config.yaml
d_model: 224
positions: "learned"
init_std_o: 0.00655
lr_head: 0.00537
decay_fraction: 0.283
Each number is 50 + 12 x the weight over its row's rms, rounded and kept within 0 to 99. Layers, rows and columns count from 0. The size before them is the row's rms in percent of the matrix's.

# layer 8 attention value, 256x224, rms 0.0845, rows 53-63, columns 168-223
102:59 47 34 44 37 49 44 50 33 38 58 45 51 48 40 74 45 65 57 42 47 27 36 40 59 55 71 47 49 48 66 35 46 67 62 49 58 43 47 33 66 58 52 45 48 55 42 57 55 28 35 33 61 51 58 49
090:40 49 77 63 37 53 75 40 48 44 61 57 60 70 57 38 68 43 60 42 65 51 46 50 43 36 65 56 50 57 25 62 52 72 46 49 52 50 61 40 49 40 65 46 51 51 48 32 42 40 50 40 58 65 52 41
103:49 39 36 31 52 49 56 50 35 55 50 32 43 53 59 23 45 47 36 58 41 61 37 59 45 56 52 59 59 67 40 49 51 46 63 34 71 46 71 30 41 55 59 39 45 83 77 48 55 50 46 61 56 45 61 68
100:63 53 49 53 46 52 60 31 35 34 52 28 33 28 36 56 48 64 58 52 48 94 36 65 52 40 39 61 61 71 36 55 56 51 49 45 35 48 53 29 39 44 46 27 35 53 49 55 45 24 54 45 17 47 38 57
092:56 54 38 46 42 09 37 57 26 36 34 24 55 55 61 62 56 67 33 50 47 56 38 56 56 58 47 45 57 35 69 43 55 34 78 44 40 87 63 60 49 59 45 65 50 45 67 18 43 38 53 68 31 56 47 26
093:56 51 68 51 50 52 53 41 56 37 44 34 58 61 52 42 54 25 29 40 47 55 36 55 52 24 51 35 39 63 36 49 48 47 57 52 42 55 60 67 62 52 51 56 52 46 43 55 12 60 30 41 44 49 52 59
095:50 54 33 54 70 62 37 41 65 62 20 60 33 54 48 56 63 53 27 38 54 47 31 74 56 53 53 51 42 53 50 43 45 66 46 59 45 42 53 54 49 75 68 45 60 55 50 45 62 59 65 46 56 48 65 61
089:18 41 42 69 50 61 47 25 43 58 44 19 48 55 35 53 70 50 63 53 32 46 57 40 57 45 57 51 76 42 39 42 46 48 33 59 54 49 42 28 44 56 37 26 44 58 54 52 43 56 43 49 47 65 50 43
096:39 43 53 54 40 29 50 36 59 45 54 50 63 60 58 32 60 54 72 52 50 50 42 45 76 50 58 34 45 53 66 40 56 51 45 53 74 33 62 51 63 42 41 55 51 49 43 47 23 69 62 41 44 51 55 55
098:37 44 54 57 46 59 59 75 47 57 42 23 45 37 66 49 52 43 33 45 32 56 57 46 32 59 33 52 37 66 33 62 45 52 36 49 46 55 65 70 48 55 86 51 59 33 62 78 66 64 48 52 60 47 46 76
088:56 40 43 56 70 45 55 61 54 64 36 56 43 50 70 56 44 38 36 65 57 75 42 47 19 50 61 61 38 50 61 57 43 20 54 38 33 55 55 79 40 57 56 50 42 35 35 59 39 32 61 65 44 50 49 49
# layer 8 attention output (transposed), 256x224, rms 0.0751, rows 53-63, columns 168-223
103:45 46 58 55 42 44 45 61 80 63 63 57 33 36 53 39 48 59 58 48 41 61 74 50 61 55 36 75 60 52 32 46 64 54 24 69 47 63 35 71 49 66 38 43 58 55 75 49 34 56 46 62 47 68 53 60
094:64 43 23 44 53 54 51 60 31 40 65 55 49 29 38 47 31 52 24 47 45 53 48 54 52 60 40 53 62 56 60 43 56 54 61 45 41 47 53 72 60 59 51 66 33 26 54 55 53 44 66 59 50 38 50 48
103:48 72 39 51 49 38 30 54 64 73 34 73 50 36 49 64 51 37 49 41 48 37 35 57 44 56 43 46 52 40 41 42 54 34 53 47 50 64 58 61 34 42 58 41 63 26 44 44 29 32 40 46 62 42 36 78
093:51 51 48 32 40 60 23 65 48 41 46 53 58 50 69 72 54 19 48 63 45 28 47 31 57 67 40 39 54 47 63 56 28 28 51 62 63 53 56 50 49 42 64 54 66 43 52 49 41 71 41 42 75 26 72 40
097:43 54 35 40 38 64 42 71 78 50 58 52 49 49 61 32 41 47 77 66 61 44 50 54 48 51 42 37 51 39 54 58 58 51 10 67 74 46 75 62 51 59 35 44 58 54 33 64 65 61 56 41 52 59 75 64
097:46 53 34 52 47 60 48 63 37 47 36 54 51 46 63 33 34 61 73 55 72 30 55 68 51 67 52 61 76 48 52 43 35 49 46 55 56 33 48 55 55 32 51 39 64 44 41 46 58 50 42 43 32 43 55 52
094:30 67 53 44 44 59 55 53 40 63 62 39 64 43 65 36 35 56 46 49 55 40 40 54 61 56 39 55 64 42 43 46 56 68 44 38 54 64 47 54 31 48 44 63 74 54 47 75 51 32 64 49 39 44 49 42
089:46 57 57 55 61 35 50 58 48 46 46 52 36 53 74 52 28 44 38 34 57 78 51 43 46 43 67 52 44 50 63 59 57 40 69 62 63 27 82 56 62 55 65 55 39 53 60 40 47 44 55 44 52 28 66 52
097:55 55 54 49 40 54 43 56 49 71 37 55 46 51 42 41 59 45 33 39 42 49 54 41 29 51 54 46 64 42 49 59 47 41 36 61 44 50 47 50 47 52 68 61 57 62 45 78 73 45 24 49 48 48 31 52
100:67 47 59 35 47 42 68 49 53 41 55 48 50 55 37 66 37 25 67 51 46 48 40 55 76 39 51 48 51 61 62 38 35 53 64 44 41 65 38 53 26 57 32 33 52 47 48 47 35 37 56 56 41 44 56 27
091:43 49 59 31 24 42 44 41 32 51 48 52 51 45 46 48 42 65 58 31 61 41 50 58 70 42 26 43 48 26 40 46 54 58 67 45 38 40 39 29 36 41 47 38 51 58 56 49 65 53 56 39 53 58 47 34
# layer 8 attention query, 256x224, rms 0.0959, rows 64-115, columns 168-223
088:40 48 40 64 41 67 36 58 59 33 52 34 61 44 51 29 40 60 48 65 58 51 41 45 54 47 61 67 65 48 72 36 44 50 36 35 27 44 33 29 44 56 45 63 57 61 67 39 56 21 59 43 43 33 38 63
105:65 37 52 50 35 52 50 54 49 68 46 47 27 65 47 52 63 53 55 37 42 64 44 49 53 26 71 51 38 35 70 63 33 47 58 33 47 62 46 61 37 61 40 54 59 58 66 50 65 55 61 58 50 63 35 59
085:49 46 52 35 46 44 19 39 38 52 32 62 44 51 46 56 49 44 54 41 49 24 51 56 44 43 46 39 64 45 47 60 46 76 58 24 57 36 48 54 57 69 42 44 48 44 32 54 68 36 40 58 27 53 29 42
083:45 37 57 49 50 52 71 49 49 71 58 56 53 59 60 47 51 60 44 48 56 27 31 64 48 62 56 58 57 33 59 66 43 65 49 46 42 26 71 33 53 53 51 74 57 55 27 70 64 51 54 50 45 55 40 58
090:56 52 51 43 41 46 57 37 46 45 50 43 57 50 64 44 48 58 39 58 54 57 57 33 33 32 51 52 54 32 63 55 43 49 77 56 52 60 35 43 44 59 24 56 63 52 32 37 62 39 59 66 63 46 36 56
080:28 47 46 61 39 51 43 64 65 35 39 60 53 28 62 56 37 47 42 49 40 61 47 50 57 57 66 42 72 55 46 70 68 46 57 51 17 43 46 62 42 48 45 47 37 62 53 58 35 35 59 53 59 36 65 44
085:65 44 58 67 59 61 40 41 59 51 54 42 31 43 44 38 57 39 45 73 53 52 62 53 58 60 51 59 32 48 46 53 57 41 27 51 58 59 37 51 51 41 61 50 64 37 42 43 59 53 51 47 50 44 54 35
080:50 52 68 76 62 68 65 61 36 42 69 58 35 53 44 45 39 43 53 79 54 40 51 55 67 48 45 48 56 30 58 54 61 52 57 38 56 62 40 69 32 31 54 52 45 38 73 59 50 44 64 48 51 70 32 47
085:57 63 49 73 54 44 52 48 44 43 47 52 35 30 57 53 44 57 48 50 41 55 43 72 51 59 39 33 56 70 51 36 49 35 52 34 42 41 38 58 45 42 45 65 56 46 48 61 74 39 54 49 51 41 64 48
074:33 49 73 61 47 65 68 53 64 68 46 55 55 40 53 33 42 33 45 48 39 41 37 35 55 57 67 61 53 57 41 72 59 53 62 43 52 58 38 58 61 45 44 59 66 44 32 61 61 48 58 74 50 70 63 59
082:51 64 46 09 68 51 57 41 33 64 56 44 32 50 31 43 41 36 47 18 55 35 50 58 36 50 60 63 48 42 37 42 73 57 47 48 65 17 63 62 60 48 32 41 40 46 50 41 49 52 57 48 43 53 53 48
080:42 51 29 52 55 59 40 60 63 53 57 44 57 44 50 42 56 40 60 43 75 46 32 40 55 53 44 24 63 54 57 44 48 67 49 53 52 33 53 43 34 63 47 51 47 56 52 66 61 40 61 51 51 39 47 50
081:47 41 70 38 40 52 31 53 58 64 60 42 47 51 61 34 38 58 49 59 53 45 63 53 51 40 65 29 56 37 62 45 48 54 46 52 41 34 58 42 52 38 30 52 49 56 54 70 45 57 48 36 50 56 51 61
093:45 68 39 78 55 64 34 47 69 23 70 42 61 26 42 41 38 75 45 29 42 36 83 50 56 53 31 64 42 56 41 53 69 32 38 54 49 44 57 50 64 32 60 41 70 51 58 37 58 56 24 37 54 51 46 25
088:51 62 45 54 40 47 51 36 46 60 44 46 25 32 50 47 61 25 54 64 38 41 33 39 65 64 46 40 39 47 20 65 49 49 63 31 53 62 46 40 42 70 51 60 46 44 40 60 71 65 52 58 51 63 32 58
081:47 65 74 30 52 63 63 57 52 32 56 55 55 36 51 31 63 51 46 50 37 46 33 58 47 47 74 44 41 60 73 44 41 32 69 37 52 54 66 46 35 39 51 76 54 50 48 58 42 41 76 66 51 50 46 65
092:55 34 58 30 78 44 27 50 45 48 68 75 36 41 51 61 63 70 42 41 52 42 53 53 52 29 53 57 26 43 46 48 51 47 54 63 40 57 39 32 29 42 79 66 47 45 44 36 43 58 41 43 74 53 54 30
076:36 64 33 35 36 55 62 36 42 45 27 51 62 68 37 25 48 32 40 47 59 64 53 48 50 51 49 72 54 23 41 74 41 71 59 48 32 55 56 45 46 59 36 42 45 41 35 45 64 57 55 36 55 48 44 49
081:29 72 34 37 58 54 50 39 66 25 48 44 58 48 45 45 51 49 53 57 58 51 55 55 49 36 65 54 47 49 33 54 40 43 46 54 34 66 50 43 32 47 49 34 34 49 80 57 63 45 78 21 57 44 31 33
084:39 82 54 53 51 50 56 40 43 50 51 52 37 47 57 64 61 45 42 60 47 43 29 51 52 41 36 28 54 44 53 65 36 52 61 47 60 69 62 53 55 40 52 60 62 60 37 66 49 49 48 65 59 54 19 55
092:50 49 52 75 62 61 52 27 35 50 66 39 54 64 36 62 55 45 56 45 60 47 52 45 45 74 60 49 31 52 36 39 55 46 15 56 60 30 50 47 65 52 68 39 39 55 57 58 70 63 36 55 58 51 45 47
090:31 47 44 34 73 46 45 49 50 77 40 67 53 54 65 49 41 77 58 47 40 62 59 62 32 38 43 59 23 61 47 34 42 49 45 63 39 27 55 64 65 78 46 56 40 68 35 47 51 64 61 46 56 65 53 56
088:23 61 28 50 57 42 66 48 52 65 31 51 60 50 51 47 69 49 44 55 51 31 47 42 53 47 50 40 36 71 51 43 63 60 49 57 56 31 70 45 43 41 58 33 66 47 33 40 52 53 65 63 65 36 61 57
085:54 30 56 61 51 52 55 54 65 54 56 38 58 54 28 28 40 53 43 69 55 38 43 64 50 82 52 56 64 54 35 22 80 66 62 28 55 46 53 41 53 37 36 66 73 64 65 21 54 35 45 53 67 54 61 44
097:42 46 56 51 64 50 39 28 43 41 59 43 60 68 37 68 32 52 52 38 62 34 66 56 36 44 42 41 65 70 46 48 67 52 52 41 43 28 46 48 64 62 61 46 58 41 60 72 33 52 42 63 59 38 68 36
091:41 61 39 59 32 45 59 36 62 47 40 50 53 54 54 48 53 53 56 60 44 74 55 46 61 67 46 34 37 35 50 72 34 51 56 63 43 41 56 79 25 36 50 65 49 43 39 58 54 24 72 54 37 50 52 55
093:55 45 57 57 35 49 58 47 46 67 53 56 47 65 75 67 59 59 41 53 41 73 20 41 54 57 53 48 46 39 45 60 19 55 47 67 85 59 54 56 36 62 35 58 42 33 37 39 57 28 55 39 52 41 37 45
094:60 52 54 31 66 43 65 45 65 34 46 51 51 65 59 36 45 51 61 44 47 44 55 49 38 71 39 81 68 68 47 47 51 56 48 34 59 58 55 48 36 56 37 45 22 48 44 49 45 62 43 41 32 66 47 30
098:42 48 67 59 36 67 28 69 65 36 44 35 62 57 60 55 50 60 47 80 46 68 56 42 50 59 68 51 60 40 59 67 84 51 67 44 42 67 51 44 49 45 28 50 54 61 35 56 37 48 48 49 48 59 40 45
083:60 47 59 51 49 24 46 38 53 73 35 34 56 59 40 38 36 59 56 38 46 43 56 71 48 48 37 43 28 41 54 56 50 51 45 37 26 36 63 72 44 66 49 54 43 48 67 55 64 74 50 33 48 66 69 44
081:50 43 43 51 39 39 46 48 81 45 51 44 52 59 48 35 39 78 48 45 41 56 38 61 52 71 49 42 60 47 48 50 45 35 40 38 62 48 50 41 49 33 45 55 46 36 38 45 54 43 40 49 60 81 28 58
099:57 41 42 33 38 71 57 45 49 66 47 45 59 46 44 37 43 57 60 47 67 68 62 54 44 28 48 50 37 49 69 65 46 50 61 58 50 46 53 57 37 38 28 63 30 31 42 70 59 57 50 49 38 66 57 53
079:41 61 45 22 49 39 53 52 49 59 55 64 30 29 60 61 63 40 53 53 69 49 32 42 57 29 57 67 68 47 46 51 43 60 48 59 54 65 66 61 74 57 35 59 64 58 53 42 41 39 68 39 53 50 40 63
109:44 57 36 44 68 43 44 42 30 46 58 64 68 40 41 51 64 55 63 29 36 41 55 63 58 61 63 33 52 80 33 24 32 56 28 57 78 46 58 32 67 66 69 42 55 44 52 43 50 70 53 50 68 38 42 46
088:52 41 59 62 31 79 50 54 45 24 37 50 37 59 56 54 66 38 52 50 63 50 68 29 53 60 48 41 63 58 59 39 41 71 85 25 56 49 30 41 42 59 47 56 47 61 52 57 43 60 59 31 54 27 67 52
084:46 53 51 42 48 37 48 35 60 54 55 43 57 55 67 35 62 64 81 50 54 76 24 41 19 60 46 52 55 67 62 65 53 43 58 35 21 43 51 54 56 60 56 50 62 48 43 54 48 45 43 51 41 73 54 64
083:70 56 34 65 60 46 77 43 37 58 60 35 62 52 53 51 35 54 28 48 50 59 56 57 52 53 43 34 50 41 26 46 77 57 14 53 59 60 48 56 44 40 50 28 57 47 40 31 62 31 46 62 72 48 53 62
094:39 54 37 58 54 50 73 62 58 48 40 21 70 44 42 29 20 69 53 40 51 64 57 75 54 54 42 66 41 61 44 55 77 39 46 53 57 44 45 63 52 40 53 42 44 56 54 67 49 61 56 58 49 71 44 40
088:38 68 61 68 58 70 35 48 39 49 40 43 47 76 68 49 45 55 61 56 51 54 49 59 58 54 44 43 51 51 50 43 36 49 47 28 36 59 42 38 30 67 36 53 66 52 39 44 43 48 50 58 10 43 48 42
087:43 27 35 14 54 54 70 50 28 61 37 59 60 53 31 56 66 42 48 20 33 56 36 48 54 38 49 32 49 50 33 39 42 65 49 40 65 50 65 61 84 48 32 77 45 63 39 47 41 61 43 53 59 55 57 52
098:69 62 53 51 31 56 51 44 51 56 58 32 44 66 46 40 17 32 59 51 32 56 57 52 54 44 39 56 64 42 77 47 62 50 48 62 45 55 50 48 64 60 39 49 43 42 53 39 63 28 55 28 39 50 46 55
084:51 49 39 53 27 48 70 65 50 70 40 45 40 70 57 40 37 68 59 64 48 45 45 61 50 58 33 49 52 54 70 72 53 40 54 49 45 45 45 63 51 41 37 51 63 60 44 45 48 54 44 54 50 54 58 72
082:43 41 59 46 54 67 71 53 53 35 40 32 57 40 55 61 65 56 69 46 63 47 65 57 50 74 49 53 55 59 52 51 70 59 62 61 70 78 35 35 59 47 44 33 48 52 40 39 50 44 60 50 54 49 52 56
099:47 46 56 31 49 47 67 50 83 40 65 33 48 58 58 16 41 43 59 62 68 44 39 48 46 62 37 79 55 36 71 47 64 35 46 42 35 59 40 48 36 40 31 39 58 55 60 60 47 38 57 50 60 55 37 56
093:44 72 65 48 29 55 37 76 59 60 55 39 41 72 52 40 54 53 50 61 53 39 35 70 40 46 54 39 73 44 64 56 60 44 69 43 54 48 32 38 48 58 65 39 66 54 58 51 52 61 67 63 42 59 53 43
084:55 73 37 52 31 56 40 43 44 27 66 48 45 47 58 50 43 54 38 51 48 51 51 57 60 49 36 61 67 64 66 55 55 54 45 48 58 39 62 29 56 72 36 59 59 34 46 34 70 45 32 42 29 34 47 37
081:61 46 43 36 51 22 48 37 50 29 54 43 40 52 85 58 51 48 62 62 69 42 41 49 37 55 50 29 54 40 63 51 34 60 45 60 50 51 61 40 54 76 71 53 62 71 44 50 39 49 60 54 57 53 41 64
086:67 36 63 38 55 34 30 39 69 36 55 40 46 63 55 34 61 45 55 33 53 54 61 49 15 55 50 43 46 49 56 50 48 34 48 49 27 44 48 44 49 64 46 69 47 81 56 49 59 52 52 31 54 42 42 44
078:54 49 48 30 51 52 56 51 58 69 21 40 44 57 67 54 75 35 60 46 32 55 55 54 37 24 44 45 37 41 57 49 46 30 48 50 42 35 55 52 56 51 57 38 47 47 40 56 38 49 36 47 41 72 59 50
090:33 49 52 57 55 62 72 64 38 58 52 48 44 50 79 44 39 50 29 47 32 47 47 65 67 44 65 49 41 63 38 53 60 60 48 52 62 48 45 45 45 50 52 50 59 58 39 58 37 71 63 45 42 50 36 69
096:63 63 28 76 54 50 28 58 53 59 43 45 53 76 53 62 62 49 38 45 41 28 60 42 49 44 63 42 41 58 51 61 45 32 45 34 54 35 42 49 53 61 60 37 77 31 39 40 35 48 43 66 60 47 39 39
080:61 39 39 39 64 50 42 20 35 68 48 45 51 54 50 58 50 57 52 38 62 71 64 29 32 54 44 44 31 66 65 54 55 48 34 78 45 57 49 49 43 43 72 37 44 49 55 47 52 75 28 56 28 52 43 50
# layer 8 attention key, 256x224, rms 0.0964, rows 64-114, columns 168-223
084:62 51 58 59 52 34 47 54 44 52 59 55 63 61 52 45 48 55 37 49 36 46 43 55 61 41 34 47 46 78 19 49 47 49 38 51 56 43 73 52 67 63 42 61 48 61 64 56 44 41 45 58 61 60 38 69
088:54 42 44 26 39 39 43 35 40 54 62 65 45 49 44 69 50 41 29 71 32 46 40 43 32 52 50 37 43 45 57 53 50 64 39 47 36 58 23 68 36 38 39 38 51 53 59 44 61 42 35 43 64 51 32 42
079:58 47 42 58 44 70 26 51 42 90 49 61 66 41 59 48 66 69 44 44 58 69 54 41 56 51 69 39 55 45 57 47 42 38 63 24 42 64 39 38 48 43 32 35 33 51 39 38 77 43 53 47 32 55 49 42
082:55 34 55 55 46 52 55 35 65 39 46 69 57 44 69 57 40 60 59 53 51 33 53 34 55 49 35 44 69 62 50 55 39 27 63 70 55 39 49 59 48 46 65 50 45 46 66 44 44 50 21 57 55 72 26 55
074:61 48 44 55 58 49 53 32 41 52 57 74 47 49 42 53 44 79 42 44 40 46 66 50 61 42 46 56 27 31 28 44 59 55 62 56 28 59 65 59 44 26 52 88 29 32 41 56 39 61 29 46 60 51 58 46
077:26 40 38 55 44 57 59 48 48 30 28 51 62 51 66 52 48 67 49 44 30 46 35 58 43 64 61 61 62 73 41 43 60 49 22 56 65 57 53 33 44 53 44 44 73 57 58 25 45 49 40 67 41 35 48 38
085:57 43 65 67 41 56 49 59 43 33 36 60 29 62 72 45 40 71 49 55 52 57 58 34 20 52 45 70 74 44 65 45 48 62 69 45 37 58 54 25 32 66 45 50 59 54 47 49 34 34 43 35 53 74 30 55
078:50 50 59 43 31 50 57 64 49 42 43 54 47 52 69 66 62 45 26 61 56 28 52 42 36 45 41 66 66 48 47 49 66 51 58 47 47 54 50 51 38 38 52 49 51 51 71 38 36 35 46 47 42 65 41 59
081:38 60 53 49 51 34 56 52 53 61 52 53 40 43 39 27 25 40 40 57 52 36 43 47 52 69 71 74 42 54 54 52 30 51 39 25 50 46 39 32 52 22 31 62 33 49 52 45 52 49 49 37 52 67 59 49
077:42 28 50 68 49 59 45 47 42 31 37 54 56 57 47 75 32 40 58 39 46 40 61 47 54 66 58 72 52 51 49 53 51 23 53 58 49 43 46 70 76 47 42 22 31 39 24 63 46 61 37 55 21 43 25 55
082:56 54 56 35 53 65 31 34 36 51 67 48 25 49 43 39 40 37 45 41 62 43 69 31 43 32 89 42 62 68 48 62 56 67 38 68 46 39 52 56 51 58 29 42 44 52 39 58 72 53 51 46 62 45 43 46
074:49 51 44 47 25 52 57 50 42 33 45 51 50 52 54 45 43 36 63 50 29 34 45 36 57 57 32 49 68 48 66 47 37 50 51 59 63 56 37 48 49 49 53 56 59 54 46 57 63 31 42 32 45 74 58 52
081:52 30 46 58 53 40 66 43 46 53 50 56 50 38 32 55 48 53 62 49 29 57 56 45 30 57 64 52 59 31 28 53 48 45 60 37 55 65 40 52 48 61 66 34 49 47 62 54 54 42 37 37 34 46 55 33
081:30 34 50 50 51 62 45 45 49 21 58 47 61 45 42 37 58 46 47 36 39 56 56 46 30 33 39 62 75 54 49 32 46 45 27 41 60 52 39 44 52 73 32 47 61 49 56 48 50 47 47 30 46 61 61 45
078:81 50 48 43 55 69 24 55 47 58 43 55 49 37 51 56 36 58 41 54 50 65 61 34 48 61 68 60 35 47 52 50 44 61 69 50 35 38 34 62 37 16 65 54 64 49 48 64 44 43 47 48 63 78 27 48
075:71 60 59 35 55 45 42 79 44 58 57 72 33 73 59 67 43 50 31 60 50 37 55 63 54 43 47 50 75 53 41 61 43 31 49 28 59 52 46 52 55 65 55 64 50 54 56 49 47 59 42 59 49 39 46 56
083:36 34 64 42 65 44 46 38 82 75 61 37 40 44 35 57 82 72 59 67 48 56 37 43 50 43 60 56 45 55 57 49 51 61 62 68 50 52 66 44 47 41 70 31 61 50 44 52 54 52 80 41 38 32 46 53
078:32 56 46 30 44 71 25 37 51 44 53 52 71 43 40 41 57 46 57 75 55 67 63 63 41 43 47 47 58 51 56 36 62 43 53 61 55 63 26 59 51 33 56 42 64 59 39 60 60 57 40 52 61 44 43 37
079:47 74 59 35 54 59 34 57 74 30 36 33 71 46 59 49 55 22 64 63 29 59 55 50 49 55 45 70 46 46 40 54 66 67 37 47 44 39 66 50 61 59 39 48 44 44 60 57 32 52 70 52 53 59 57 35
074:51 58 46 61 50 40 32 49 63 71 53 70 45 44 67 49 56 79 31 38 48 56 35 40 39 52 29 48 52 62 54 44 48 57 53 65 46 38 61 61 47 30 76 37 51 45 34 54 53 49 23 57 50 58 30 47
086:67 31 49 57 52 53 54 46 38 41 40 39 20 63 32 58 50 42 57 33 65 46 44 42 54 47 37 58 49 68 54 40 62 42 52 50 60 42 32 72 64 71 58 45 64 60 38 38 37 64 65 60 31 64 38 49
087:50 20 39 54 58 59 62 33 75 53 62 31 56 56 59 69 51 54 47 27 43 69 47 58 55 55 25 48 40 60 52 49 48 63 23 48 47 43 63 49 46 45 38 35 55 46 45 54 54 48 36 31 45 56 35 73
080:55 39 48 56 48 32 52 47 51 52 59 41 41 66 48 42 27 65 28 62 38 49 54 34 53 44 30 43 48 49 37 65 44 41 68 49 54 29 57 54 47 76 62 57 63 24 38 36 54 39 59 48 54 34 72 42
075:58 52 40 62 29 40 61 45 60 63 26 44 50 65 56 53 53 37 51 55 36 54 68 26 38 51 66 44 45 60 58 60 34 48 41 55 50 62 56 65 58 60 35 80 33 59 49 27 41 41 46 63 41 43 38 74
083:33 48 58 54 62 40 50 39 68 50 54 38 48 58 39 37 29 56 36 57 82 57 54 49 48 59 51 44 35 72 45 54 46 45 37 64 57 41 50 47 53 57 42 23 42 62 37 47 55 31 61 57 17 36 56 29
087:51 47 40 42 49 55 41 57 49 41 59 67 48 20 35 35 52 50 42 51 64 34 42 59 70 82 58 47 54 23 67 40 66 43 53 56 47 76 43 47 56 45 46 71 76 39 55 42 61 51 54 44 51 35 50 46
085:41 48 55 48 54 41 55 49 45 74 56 39 35 30 41 39 45 66 40 33 29 47 43 39 53 34 28 40 48 37 32 36 36 59 76 30 40 63 58 48 32 56 59 70 33 53 22 49 53 35 36 45 60 37 33 76
084:61 53 59 27 46 53 50 41 44 53 49 56 34 64 39 36 46 31 52 38 66 70 52 28 37 44 39 64 50 74 62 50 38 55 47 59 59 38 58 52 33 45 33 50 27 57 45 47 33 39 55 36 28 59 58 11
087:64 57 55 70 55 61 68 62 53 59 32 66 66 38 49 33 47 47 37 44 28 51 56 47 37 62 82 62 42 29 28 47 79 48 47 48 55 69 48 56 50 40 61 47 38 77 42 61 46 52 41 53 59 54 38 44
079:44 70 25 36 53 42 54 53 71 58 38 59 60 39 57 44 43 31 73 45 52 53 36 53 37 61 35 47 59 52 56 58 32 56 26 46 41 44 37 60 66 61 57 38 41 52 53 39 63 57 44 48 57 43 41 44
079:71 62 67 29 22 50 45 58 49 51 21 40 65 39 64 53 57 77 47 47 55 56 31 43 26 70 60 52 60 42 66 84 52 66 70 50 61 38 43 39 41 34 63 51 57 46 46 64 49 49 41 31 49 57 46 32
085:44 31 54 27 72 59 35 61 52 63 63 66 40 49 23 37 39 49 25 62 42 38 40 49 58 43 35 36 54 39 45 39 37 21 57 47 43 59 64 55 36 25 42 28 57 36 60 57 34 48 32 55 47 72 40 60
077:53 41 32 51 62 40 47 52 26 70 60 46 39 53 65 70 43 42 32 24 44 38 51 48 54 25 37 40 50 36 29 42 37 55 63 59 61 58 64 45 77 57 50 57 56 58 42 72 67 44 31 47 61 57 47 54
087:53 60 32 64 66 41 73 61 40 41 40 36 42 54 25 60 69 57 46 54 69 45 41 53 69 41 49 56 59 48 65 56 48 52 64 63 66 43 40 52 45 72 32 41 69 63 45 51 64 53 71 76 46 56 47 66
087:61 41 60 62 43 40 44 41 56 61 49 72 47 56 65 62 66 67 49 37 56 44 60 35 52 49 39 46 37 65 41 21 59 48 63 55 51 71 45 36 69 42 62 65 33 69 49 33 47 30 79 44 70 56 57 36
083:53 66 37 49 42 39 67 62 54 61 31 36 34 62 58 45 44 66 56 56 45 46 48 50 51 77 28 31 62 56 59 64 29 41 29 62 61 65 48 52 50 43 49 56 51 59 41 58 46 38 17 59 49 60 53 67
077:48 62 62 53 42 40 52 53 37 59 45 52 39 59 27 64 52 60 53 09 58 49 65 38 55 47 68 62 60 62 53 75 44 47 47 49 63 72 27 41 55 75 78 46 36 38 18 51 54 37 49 64 45 39 42 64
081:33 28 79 59 57 58 63 42 29 41 43 63 48 67 38 38 19 72 30 49 44 66 53 34 45 41 29 52 49 43 72 55 46 52 32 50 38 48 53 56 45 36 34 36 61 57 47 38 32 56 50 55 48 65 55 60
088:48 64 60 41 62 35 70 48 48 42 34 51 34 52 56 62 44 63 47 36 55 53 47 40 31 64 53 58 56 68 41 29 56 35 46 45 65 45 48 31 60 40 60 62 52 74 51 30 64 57 33 34 49 57 51 55
080:65 47 27 55 57 49 62 40 51 58 39 43 30 49 35 50 56 48 34 54 55 51 52 35 82 60 58 52 55 62 72 53 51 36 74 48 68 44 55 54 29 48 44 42 47 55 41 50 72 54 50 66 81 63 65 44
086:56 69 57 59 53 18 51 67 31 57 25 51 71 53 61 37 42 46 39 30 40 51 66 31 33 49 67 59 29 59 32 59 54 58 59 65 44 55 47 53 52 57 46 50 42 47 68 44 51 42 43 27 66 55 46 51
077:43 51 33 57 36 30 35 61 48 53 56 57 62 58 64 41 39 54 64 58 67 66 34 51 36 58 37 65 47 30 43 54 41 21 39 40 43 55 61 56 59 23 41 45 42 13 79 50 58 67 37 30 70 55 41 74
078:57 46 40 48 63 51 97 50 38 59 43 55 48 67 36 57 34 68 54 45 51 41 68 57 51 46 49 63 49 29 41 46 59 76 39 20 60 53 66 37 65 57 29 54 45 69 50 60 53 59 51 64 56 47 53 43
088:43 57 54 40 46 58 47 44 48 50 36 29 72 71 52 23 51 62 42 57 47 27 37 67 42 50 39 58 36 56 52 49 34 59 38 48 41 55 53 77 44 49 44 72 36 57 63 57 31 36 54 31 53 55 35 55
086:48 58 41 55 45 36 52 54 29 50 39 75 43 48 44 38 39 52 37 73 32 30 30 62 52 34 51 65 44 68 69 73 58 58 38 56 47 46 49 30 36 56 53 41 38 52 46 54 59 31 41 66 44 74 40 30
079:62 36 58 53 73 39 67 42 31 54 43 62 71 48 45 51 61 64 43 55 34 38 52 57 46 42 37 41 30 66 18 49 58 53 50 38 49 58 63 44 33 51 51 48 45 52 45 47 56 56 59 38 59 50 45 46
078:41 30 41 65 44 35 48 60 36 51 42 44 49 71 53 60 42 48 51 49 51 51 50 49 54 42 43 49 54 36 71 35 30 46 39 39 46 53 50 28 70 35 50 63 39 40 37 59 44 56 45 56 56 44 49 58
080:47 72 64 41 70 56 56 54 51 50 52 41 56 52 49 49 59 65 56 45 31 35 43 41 37 57 57 46 25 77 70 60 59 42 50 45 40 40 42 60 51 66 53 58 55 50 58 40 37 29 54 29 40 45 64 38
071:54 52 47 39 47 61 34 35 40 30 30 53 70 59 58 40 53 44 64 64 52 35 41 39 42 60 41 39 59 36 53 38 45 53 44 66 33 38 40 66 49 62 40 42 48 46 60 56 65 59 51 41 65 68 32 47
081:47 55 55 50 65 57 64 42 51 54 59 71 28 65 38 52 54 57 35 50 65 40 50 55 57 42 56 73 36 45 54 51 53 65 35 63 59 57 48 42 35 59 53 38 59 68 67 40 54 73 71 45 56 77 41 52
080:56 30 57 56 41 44 33 51 42 60 41 49 54 53 71 72 70 55 49 70 42 62 57 44 51 49 73 43 40 44 53 54 43 54 60 32 59 51 53 47 54 65 60 36 58 66 43 53 69 54 60 57 51 49 50 40